Part of a small language model's weights.
Size: 2 heads of 64, vocabulary 8192, 4.89M parameters.
Architecture: RMSNorm before each block, rotary positions, no biases in attention or MLP, local attention windows, capped logits.
Training: a variant of Muon for these matrices, 9134 steps.
Each number is 50 + 12 x the weight over the matrix's rms, rounded and kept within 0 to 99. Layers, rows and columns count from 0.

# down: layer 13 MLP down (transposed), 640x128, rms 0.424, rows 611-623, columns 0-127
# up: layer 13 MLP up, 640x128, rms 0.313, rows 612-623, columns 0-127
down611:37 47 54 49 43 50 53 39 68 55 38 68 64 44 49 70 60 66 71 53 61 50 57 61 48 50 50 63 61 54 43 44 43 49 42 52 48 30 49 56 30 44 35 41 64 49 57 29 55 47 48 66 48 44 27 65 64 73 68 50 50 49 59 65 73 41 56 54 60 51 69 38 54 68 61 57 46 49 65 55 46 46 61 28 51 49 44 46 43 57 61 50 35 40 41 61 40 58 58 61 42 39 32 40 50 34 51 24 43 47 58 39 65 78 59 51 43 59 48 39 54 42 36 40 50 42 45 47
up612:47 40 56 63 26 47 48 37 33 42 44 51 53 39 52 45 55 37 44 47 48 37 40 47 61 53 42 53 61 56 59 48 53 63 54 33 49 40 50 46 58 49 56 63 49 55 59 54 53 64 47 54 46 60 40 45 38 47 52 40 43 35 59 40 43 53 86 57 52 44 51 51 48 48 50 47 49 35 36 51 45 59 56 51 43 41 59 46 54 39 56 46 53 44 55 42 27 36 44 54 48 65 59 50 67 47 52 62 58 44 50 53 51 53 36 38 54 43 41 42 43 54 39 39 47 49 30 50
down612:36 43 49 46 53 57 48 61 65 48 50 37 53 40 27 57 42 49 46 52 56 47 46 59 45 36 46 59 29 54 66 59 50 48 39 66 64 46 43 62 60 64 38 44 45 48 40 43 51 44 54 51 38 56 43 51 57 41 41 46 53 38 48 54 41 65 54 55 41 46 48 59 34 53 63 51 56 50 63 49 33 55 38 50 58 43 54 38 52 56 60 45 36 65 46 51 53 45 50 51 37 57 51 68 67 58 35 33 40 43 30 51 40 48 29 46 67 58 41 54 64 60 47 62 47 54 37 55
up613:59 43 64 57 65 44 39 58 56 52 59 63 56 46 49 66 60 66 43 33 69 66 56 54 28 64 53 51 52 58 30 54 33 65 45 59 57 29 55 57 58 49 70 43 54 53 30 59 47 55 43 48 38 21 48 52 58 66 59 47 40 56 43 40 34 62 41 34 40 60 49 37 57 61 47 51 63 39 46 50 33 48 46 26 52 69 41 63 64 66 66 35 53 52 62 59 39 38 31 51 47 51 59 59 44 65 47 64 87 53 37 51 36 34 60 67 37 45 31 72 41 39 65 58 42 68 40 39
down613:44 46 45 49 69 58 67 61 52 57 65 41 51 42 53 47 44 58 46 58 68 36 54 41 57 40 49 51 37 44 55 52 50 58 46 60 16 40 49 56 50 37 64 49 41 53 30 56 64 37 46 49 43 42 57 48 66 42 29 53 45 31 40 62 61 59 39 53 47 54 53 48 39 77 50 42 61 68 49 54 46 62 59 31 34 43 43 48 66 40 59 41 47 41 65 60 42 26 41 44 40 39 61 68 52 53 39 47 64 43 66 54 52 46 38 47 54 39 54 33 57 32 39 57 34 41 56 44
up614:49 57 61 51 70 59 66 60 50 57 45 72 40 47 54 58 36 34 62 52 49 43 32 41 48 29 31 63 48 37 49 55 40 53 36 41 60 61 58 48 55 46 51 36 56 64 61 58 46 29 62 44 39 39 53 68 52 36 43 50 38 40 49 26 42 41 59 56 60 55 64 52 46 49 45 55 38 36 41 51 44 53 73 65 45 41 44 58 41 51 39 56 44 59 41 45 44 35 50 70 43 43 52 52 39 84 68 28 66 42 51 48 60 29 36 55 37 58 70 55 47 62 32 39 62 25 47 54
down614:55 38 49 64 42 48 21 50 39 40 80 24 50 67 83 43 58 35 54 37 61 46 68 60 70 54 82 33 72 61 57 29 66 55 51 63 47 29 39 53 45 39 61 65 42 48 46 52 53 66 42 48 55 48 66 38 43 68 41 37 37 62 66 50 56 40 46 29 52 43 49 33 41 53 46 67 72 53 40 45 55 35 24 44 34 63 48 49 59 52 37 45 45 57 43 41 70 54 38 25 31 57 34 35 68 19 17 75 55 48 37 47 57 46 53 55 50 38 39 47 64 32 52 52 37 86 44 38
up615:50 64 42 55 50 93 69 44 60 63 54 55 40 57 53 57 44 55 47 50 49 42 53 36 62 50 35 66 35 39 57 63 72 56 55 33 60 47 37 45 63 58 45 44 29 47 48 51 36 54 46 68 52 41 51 61 36 61 42 47 39 45 56 38 66 66 63 49 58 42 50 70 54 54 38 43 47 61 53 51 60 37 57 49 66 35 51 58 65 58 61 47 50 66 61 57 49 30 57 57 60 42 33 63 43 47 48 42 49 34 79 49 60 41 48 37 56 56 49 43 31 56 51 65 45 62 51 58
down615:52 52 70 52 43 46 38 40 41 27 49 55 51 53 51 48 41 33 59 46 49 39 45 71 61 53 46 30 62 49 47 71 42 69 42 24 46 56 49 58 40 31 37 52 56 34 61 57 55 45 53 53 44 48 64 58 58 60 35 48 48 47 46 64 42 29 64 54 50 52 63 41 45 67 50 38 44 40 40 51 46 56 42 32 33 59 47 34 45 45 55 43 65 36 61 45 45 50 68 39 37 48 40 54 71 37 41 57 46 66 41 40 44 58 38 54 43 43 67 51 50 45 27 71 47 68 54 38
up616:68 60 53 58 55 45 28 29 39 43 44 35 71 66 48 57 54 47 67 61 21 51 78 55 38 55 46 30 46 51 48 60 64 55 39 43 54 27 24 66 27 56 66 47 43 41 47 42 51 35 37 40 35 51 24 42 48 30 72 43 48 60 20 41 55 50 46 12 51 29 48 60 36 54 62 42 56 62 58 43 59 41 62 44 34 54 18 56 58 54 54 45 44 48 49 17 58 31 38 51 23 43 29 65 45 35 49 57 38 53 68 64 27 59 42 59 26 49 33 32 55 39 63 83 38 60 62 64
down616:10 62 40 21 86 63 38 19 33 50 53 51 48 64 52 61 46 50 65 42 30 69 50 46 56 41 32 28 41 31 51 58 54 53 41 52 68 54 55 58 58 55 42 37 45 33 31 42 55 34 57 63 47 61 29 28 65 54 49 52 62 79 41 50 58 33 53 61 51 31 64 44 53 52 38 44 53 45 59 67 64 49 62 46 61 60 56 78 48 37 63 45 28 29 42 45 64 43 56 50 41 32 56 58 44 55 22 63 57 47 49 71 61 26 50 42 59 61 69 42 41 67 10 40 59 31 47 56
up617:40 52 68 41 50 56 32 40 59 39 47 56 62 41 45 49 26 36 41 45 41 42 50 55 39 33 29 56 33 31 55 69 33 55 62 71 52 51 86 31 46 47 38 70 57 57 35 39 26 39 41 26 82 56 52 36 54 39 53 57 56 60 56 50 54 37 39 57 57 61 34 41 25 67 53 46 47 58 56 44 55 58 65 66 55 68 41 36 28 49 34 55 36 80 48 52 56 59 32 54 47 48 32 65 55 81 44 70 52 52 70 59 50 40 45 44 48 46 50 59 43 58 29 52 55 41 38 47
down617:73 54 50 43 48 62 18 37 33 41 41 74 77 44 40 61 58 50 45 61 59 65 52 84 63 39 59 38 32 64 29 62 36 47 37 59 72 44 36 49 66 31 38 62 55 40 65 53 57 66 47 60 57 56 50 59 49 43 42 39 64 45 32 60 42 70 51 71 75 40 48 26 31 67 55 52 44 52 57 42 71 65 59 51 37 35 61 33 40 46 71 61 63 34 58 35 67 59 67 45 62 44 43 40 48 44 40 40 32 63 42 47 54 37 60 45 45 24 45 38 55 42 53 50 39 58 65 36
up618:43 55 56 69 58 38 52 46 54 59 48 63 52 40 48 48 51 41 54 48 51 37 45 66 42 48 48 40 40 57 37 36 39 46 44 50 55 52 56 54 53 57 47 41 37 57 42 37 54 48 65 47 49 52 46 45 40 59 52 52 62 45 59 60 69 54 53 50 40 50 49 46 61 56 46 47 44 56 62 44 46 51 42 45 57 42 70 47 53 58 35 49 66 38 44 36 37 38 50 45 55 42 26 62 51 56 50 67 56 64 41 43 44 54 58 55 66 41 50 63 46 56 56 54 43 53 46 47
down618:42 39 62 66 58 48 46 39 38 53 45 42 42 45 48 49 49 52 44 58 56 55 52 55 43 54 62 42 59 48 57 49 33 53 43 53 37 60 59 39 59 61 37 47 46 48 39 55 47 58 48 41 46 55 66 42 37 50 50 51 46 50 53 49 49 50 51 51 48 51 50 58 41 53 43 46 43 43 39 32 55 54 28 62 49 51 37 47 54 57 50 54 54 53 39 60 32 45 54 48 48 47 38 50 56 43 41 61 52 45 52 51 45 49 34 34 52 49 38 64 36 43 40 52 53 55 52 45
up619:31 47 52 36 42 69 61 41 49 58 50 51 50 54 55 47 56 41 56 58 51 58 31 43 53 61 62 50 60 69 56 74 83 64 37 38 47 34 75 60 60 54 46 41 63 53 42 50 53 47 46 61 62 57 52 57 43 46 52 38 61 30 42 44 73 45 54 53 48 46 54 37 29 65 54 59 64 66 46 34 45 52 39 38 75 44 56 41 45 51 32 50 56 37 10 68 54 53 60 34 51 53 45 48 44 57 55 20 61 61 48 28 68 16 73 44 41 35 52 25 54 69 61 54 48 61 44 52
down619:35 53 49 58 52 26 48 26 46 39 59 53 51 41 54 58 56 27 57 42 46 49 46 41 50 39 52 51 62 42 66 52 31 67 48 49 39 53 43 35 67 40 47 53 37 53 42 58 35 26 67 60 36 50 45 68 59 58 25 39 60 69 35 55 48 48 51 46 49 51 38 65 58 73 50 47 70 55 63 33 45 59 51 53 41 50 38 42 57 49 38 32 38 60 57 66 64 37 25 41 61 52 40 74 48 49 52 46 42 50 29 67 33 63 45 64 63 68 59 42 56 64 35 46 48 44 36 70
up620:55 47 48 44 57 46 37 64 62 31 46 42 55 53 49 63 34 39 33 51 46 49 37 36 68 51 45 42 46 52 56 42 55 61 36 79 33 57 45 67 60 42 45 48 45 31 51 46 37 49 47 62 61 50 42 45 72 46 39 46 44 56 45 59 48 62 61 53 34 30 35 64 51 48 55 49 29 66 37 53 64 48 54 45 45 54 41 42 62 52 55 54 57 57 45 48 34 53 48 53 28 33 48 50 71 62 67 62 53 33 49 40 73 40 36 49 56 34 60 59 54 55 46 49 49 42 62 51
down620:77 50 34 39 50 44 60 48 32 58 43 70 41 41 37 44 55 76 55 31 60 60 41 67 54 30 37 46 54 35 52 64 44 47 59 55 35 26 50 44 48 47 45 51 45 69 24 55 51 48 49 45 56 33 50 44 32 58 39 56 39 31 44 42 57 40 47 55 48 61 45 53 56 65 35 52 39 53 63 66 69 66 37 50 44 50 49 58 41 55 54 57 64 59 62 61 74 39 31 58 54 56 48 54 38 38 55 43 51 47 69 46 45 52 53 66 42 49 28 47 65 55 40 37 60 44 45 31
up621:35 31 31 68 49 31 55 34 29 36 32 79 39 36 43 70 27 25 39 56 39 52 48 37 30 44 57 43 32 57 56 85 33 32 37 47 61 66 34 38 79 43 61 33 68 37 54 68 42 36 35 36 53 50 60 50 26 54 35 49 54 42 65 53 34 77 31 52 57 25 70 60 31 58 76 25 50 43 21 40 20 68 40 23 50 33 45 38 49 14 32 47 31 66 48 51 41 53 57 57 49 65 47 77 69 64 56 44 52 60 53 54 78 67 62 45 51 71 67 65 52 77 43 05 56 52 37 31
down621:23 64 49 55 70 48 30 22 47 34 21 56 74 64 58 76 41 32 46 39 55 54 42 52 33 37 48 58 53 25 31 51 47 59 48 59 95 56 57 37 58 22 53 18 75 21 73 41 53 39 55 92 34 70 27 57 43 69 67 33 49 48 39 31 52 51 12 42 56 13 22 43 73 48 86 54 55 53 43 69 52 48 54 51 46 23 61 65 58 31 42 45 36 54 23 42 58 55 23 52 65 48 50 42 48 53 39 57 71 37 65 35 54 21 55 43 42 62 59 39 38 30 57 60 41 44 60 63
up622:47 63 41 61 40 63 62 67 50 62 47 69 48 71 57 65 25 57 59 56 36 58 58 74 55 57 42 74 31 59 57 57 44 43 55 52 56 69 52 60 45 22 52 44 49 49 29 40 67 57 59 39 44 40 81 64 35 45 67 33 62 48 47 37 72 60 44 76 40 40 42 45 24 69 52 69 51 43 48 42 47 46 68 54 50 53 48 31 43 56 62 45 70 48 35 51 33 46 57 38 38 56 67 44 51 62 39 56 54 28 33 70 45 47 38 32 64 40 32 59 57 35 54 58 77 50 71 35
down622:29 64 38 55 48 46 43 68 51 43 50 65 46 45 44 69 58 48 42 46 84 75 59 45 62 68 52 53 40 43 40 55 44 40 50 48 28 57 34 65 71 42 53 44 63 47 59 65 41 47 55 57 47 63 48 33 66 58 33 47 24 47 49 46 36 57 35 57 36 40 46 56 44 62 65 65 52 62 43 45 49 41 49 42 50 59 60 25 34 38 47 69 45 39 51 60 40 54 40 56 43 39 43 71 75 33 40 40 61 42 33 49 57 43 33 60 58 43 54 59 31 37 55 51 53 43 57 50
up623:26 46 40 58 63 59 35 65 39 29 36 47 45 37 65 59 51 39 43 58 50 79 53 51 79 41 36 20 57 40 50 62 44 42 62 63 50 39 44 70 49 70 63 43 54 45 38 55 39 55 48 40 27 39 46 56 58 55 36 54 52 45 66 38 49 45 39 49 37 68 32 46 41 56 59 60 47 42 56 68 55 55 40 51 74 28 60 63 36 67 47 49 58 39 47 70 59 40 57 39 49 42 51 59 57 43 52 42 55 31 53 42 53 51 39 65 80 43 43 48 59 38 55 51 65 61 39 40
down623:39 39 45 64 54 57 65 53 63 56 46 56 43 59 69 48 49 50 52 45 53 44 67 60 49 53 44 49 42 44 51 32 68 34 62 44 61 38 38 67 30 54 45 40 56 61 51 54 52 91 40 30 58 42 48 41 39 29 52 53 35 59 55 43 72 64 38 35 55 50 37 48 68 56 63 50 49 46 63 45 62 62 55 72 47 43 39 64 48 39 50 31 70 19 71 49 41 37 60 67 45 62 49 36 55 60 65 66 63 57 49 67 57 40 40 74 49 34 59 49 52 58 52 72 45 50 48 51